config.yaml
n_layer: 17
d_model: 576
n_head: 9
n_kv_head: 9
head_dim: 64
d_mlp: 1536
vocab_size: 32768
activation: "swiglu"
norm: "rmsnorm"
norm_place: "pre"
norm_eps: 1e-06
positions: "learned+rope"
rope_base: 60700.0
rope_fraction: 1.0
qk_norm: true
attn_scale: 0.125
bias: "none"
tie_embeddings: false
parallel_block: false
init: "normal"
init_std_qkv: 0.0214
init_std_o: 0.00367
init_std_up: 0.0214
init_std_down: 0.00224
optimizer: "ademamix"
lr: 0.000294
beta1: 0.9
weight_decay: 1.1
lr_head: 0.00402
grad_clip: 1.0
warmup_steps: 547
schedule: "wsd"
decay_fraction: 0.621
decay_shape: "linear"
final_lr_fraction: 0.0
batch_tokens: [65536, 131072, 262144, 524288]
seq_len: 2048
doc_mask: true
train_tokens: 903200000
steps: 4527
dataset: "wikipedia_en"
Each number is 128 + 24 x the weight over the matrix's rms, rounded and kept within 0 to 255. Layers, rows and columns count from 0. Numbers have three digits each.

# layer 10 MLP down, 576x1536, rms 0.0623, rows 441-455, columns 960-1151
080125160126115146128130146125159140141175156101179147113115134134111116126171104148131132130143147125113149079135184117138122103100110103117118102139122127137132130094143118080143161123130120142167148141091113125133140154105123130123169124145100136134134111155131137160065121139162072113079121137176160182145120131076154072118139122029147149111166108113098120140119087136147130110164114131115126136089104143113196083142109183171128150127094167103154110096119131120136134134132163126134169114129126129099126160089125168152138152133204095133125103182111153063120143116182111141
218149135141113097179156138147118117111118151126138170153134152097124130132131153168074095124121164135106150113119153109094094133139147104142158171092120131096132111148192125119141104148097141176102115118143164126100142124100146119110084128101172123143089130161155139105160125112161065131121096161118158145134147141137164139091102147128105120126099143133110108182112133156102146115115121117123126105115108134107085133163104108091151139112160129167128133116131116137137135142130155166158130081124137148198148115138169105137136108125108141173136129124149134094115142129069131090
140135138130132149131127111146138167105126133134126110130134096151124103125144157073132126102142108140139078137147145096103145153153126132153113130118168106095125113118116135095132139132149167124131129104139125161145137128114121138145107091119123128161129129150115128144154140127152147148125138104159116102164161111102167132126132137141090145140144089138107136119091125151155135106121134134149115149138124143132127141148109093114120142161110146196131155125116081114142111103161147172091096125083113143126115135135138200074110126116151122172093148113144115092154122111118097146
111131116138133146090099163141181101134090100125100114144122112092155150116142095075115155109210131094107095137144117154114124102126100149096132133129106142169138157106121170107104127091119127111120123111083128141121128164144107150095144135110113191102137116156136136142156151150106144121123133125146112130145097147185102101142137127099132141144162061130157084121119107115120134157124152105117137138186127113105128180104117133140148106132115134074159141133119106137141163135152133088138134076144096150107188143132169108127114154130136093138154080124134145150099132139150128102
137131155129129134082122113107132139130126149112119166091138148205139137150137113075173106103147132128091107076172187104149116113183068105095159136138128136098159131129096157163109126190127119122122096131141097151113114113117140141188140121099153146129125161120176148122175103114112137171159108136118131129098120137124129106120115159148117121177123153147111110126158134170151130150150128140094082127117129160120127127127115116139108144103161100059106092132129116149135186082126124149108128109116139138107153159106146142128137115136106113128143096130162141127089141130134134160
141141106135103112135118110121100137147161135124141128175125138140132148157106124114176112181139105127105181138144112173118108119103170130162155115145137122151115130093127125111114124107108124119092127156090136138159125136118108131199093135094141115160119140162139130141088135158139084110152153150116142119144158162096119112154097117167118124157170126135131103117147125092176087139123138086179168133121092197121092119146101126084119123120163115122149129114103138119167132122205089128085122142110116102115175105116121134131093064116129136133106140148124142132085145108153154146
128166144160139124106118116141145146114140115144080124088123150090079167145164125063138121098127099117139152123151134135132104127126123121145106101167177102125109140155169107117152101090149158168134109102142099131152151155169139082089120148141098108168139152120153091093123099157129149125124117135111120116134134111117131092108143096149149174164164125113134094133141116166143118099123152130131127161131136131134130095116129114091122121081112198114101102152149140131117144148093126119125179152109130118143169145133113109120090145119118158131119083128131128165152135128118123084
155118170143132159139117121171123137141167142157070138091106114103088109116139140164150111125138169111092106078150127112139110135138128113151101154132133137141100144109129123133137101116119124133132162114174136124076126133109173108159136099118147089113135098163158153134128171135103103136100118176128126124123133122131136159128140135142115161103122126106128136153145129120139121139124144167101143127125141142128116105080124174158134144142129115083082108164143116125133134147115152152113095116133128187096103155148141123153149074153125146125196136151105122119137121101143118116
149110145097120110087121136153161126144153129156108116157119139114156142140137119134142110141110150135106132159123139144119160142105159133157134158137153122065164091142131116119185122162101164130142126159112112124125120110137153130134109072138092180072150149114133148140122120127111118115157102152122142139130132106123126135152141139093039108111081140121112129182166112127070112133136120118137091141099126109068158146131114154140123064158123075092103084148103128134088107061145156106097114124147137155158122134152151120129135087178161089151097150132150132128143100130154114119
160111144098102103133121129149094116118099157112134102099111135126137128142162137128091135097154116122100183148147170096112124166151164125140150124150134133115093146117094147140133143133098144132117126113168102120168144143159161126086132139111140150131146127101125153104100069146148097142125139096087107129132102139063147123158116129123106126115142132116115132144107140174159146109120145109154146102125120144168101158112104119128130108102166114151103118137114110150096091119091089165141134164115154114119169072157116158148144120126131078120131128124113116132104142115114107135
088116170107133089152132143134105115112083092109093108184165120114118125118136138099165140136172102126109102165142094132152177126122113098101128136106136143144134110130133112109162107193183143099176126123130161143137144140125111133144110117144120134174070121149154123133140137151137118127111118130105156134133163107142128133125137109149143123157132154128095144127123104164132136146124152100129131155137147123145169130087126149079118117125091106143121139147157143127173189141103118113109132149140141135102089121133098102125135168161103112147121110111137138100118140140102127124
112137146137130140158113127126127123182149178115152140113119111145174136172156135109163126117130152091084103110155135170109056166099137078113125123138139160114185131150083167088136111108157069169084148141165117105129149121142138126154146134135125092110159121103114102126108068106117131117166111148126095160119152129151107143129175096118163078097116098167135093088139096151132132106101111095137105122143109118153127147178132120099080128089172130130112161171117116084118161088087104113007078132127156114122226164105108128131108133131110124124135127161150067105173170127101164094
106138127117112132123128133124109123157101150113147116128145113114098124119122112092114107186097113151112101087124145132125117118126099123154133136108106137093155124136172127172168132122138118122172139159163144123129152096131144091144131097126091103143133145124143110135128136110152079137133152139131097061124163142114140125126160137120141109099137110115151151148121125092114132103181113106171062126114122118119090104128151127122125138146101149141144100110127126130146164130165129164086111147108158120136080118135125108125151109093155169163138175135127187093109103116107108094
144136154121129131091137135167133103131067139138140146110126120166124134166117065136131093166107121142166120102120123092167129105144136153131094120154123176119095157071151136135110162118137098151114129138138156156101137087160111147129136167130085131136130103090167101064140122138133131148113114117114141138191084161119117137183100142128122169093181150148179114142139143152141116137151114130141087133164129130139113140112160161114117137140116157103137120137182142133170117144079131132158155162117126158140150124101166125138108109157078142132173110119136181143187120128123170091
129118125138137150108175124143151120112102107178129151160134123164117112123087072095113108135149176132127144126165149138102134145106148132144115133119164171124109108122144128121173103150140147117183107101138194146139163095119140154096139128105138139127110095120088123155121114108141129161118120146149153133072129095147143134217135107143145137135115181153116153144114140117104178153109117138120146103202134160092106123108118127127150129123127108120117133093167083133163164210129088106120131112174134104131167118176136147127176097118158137151144085147098209092104149112125119129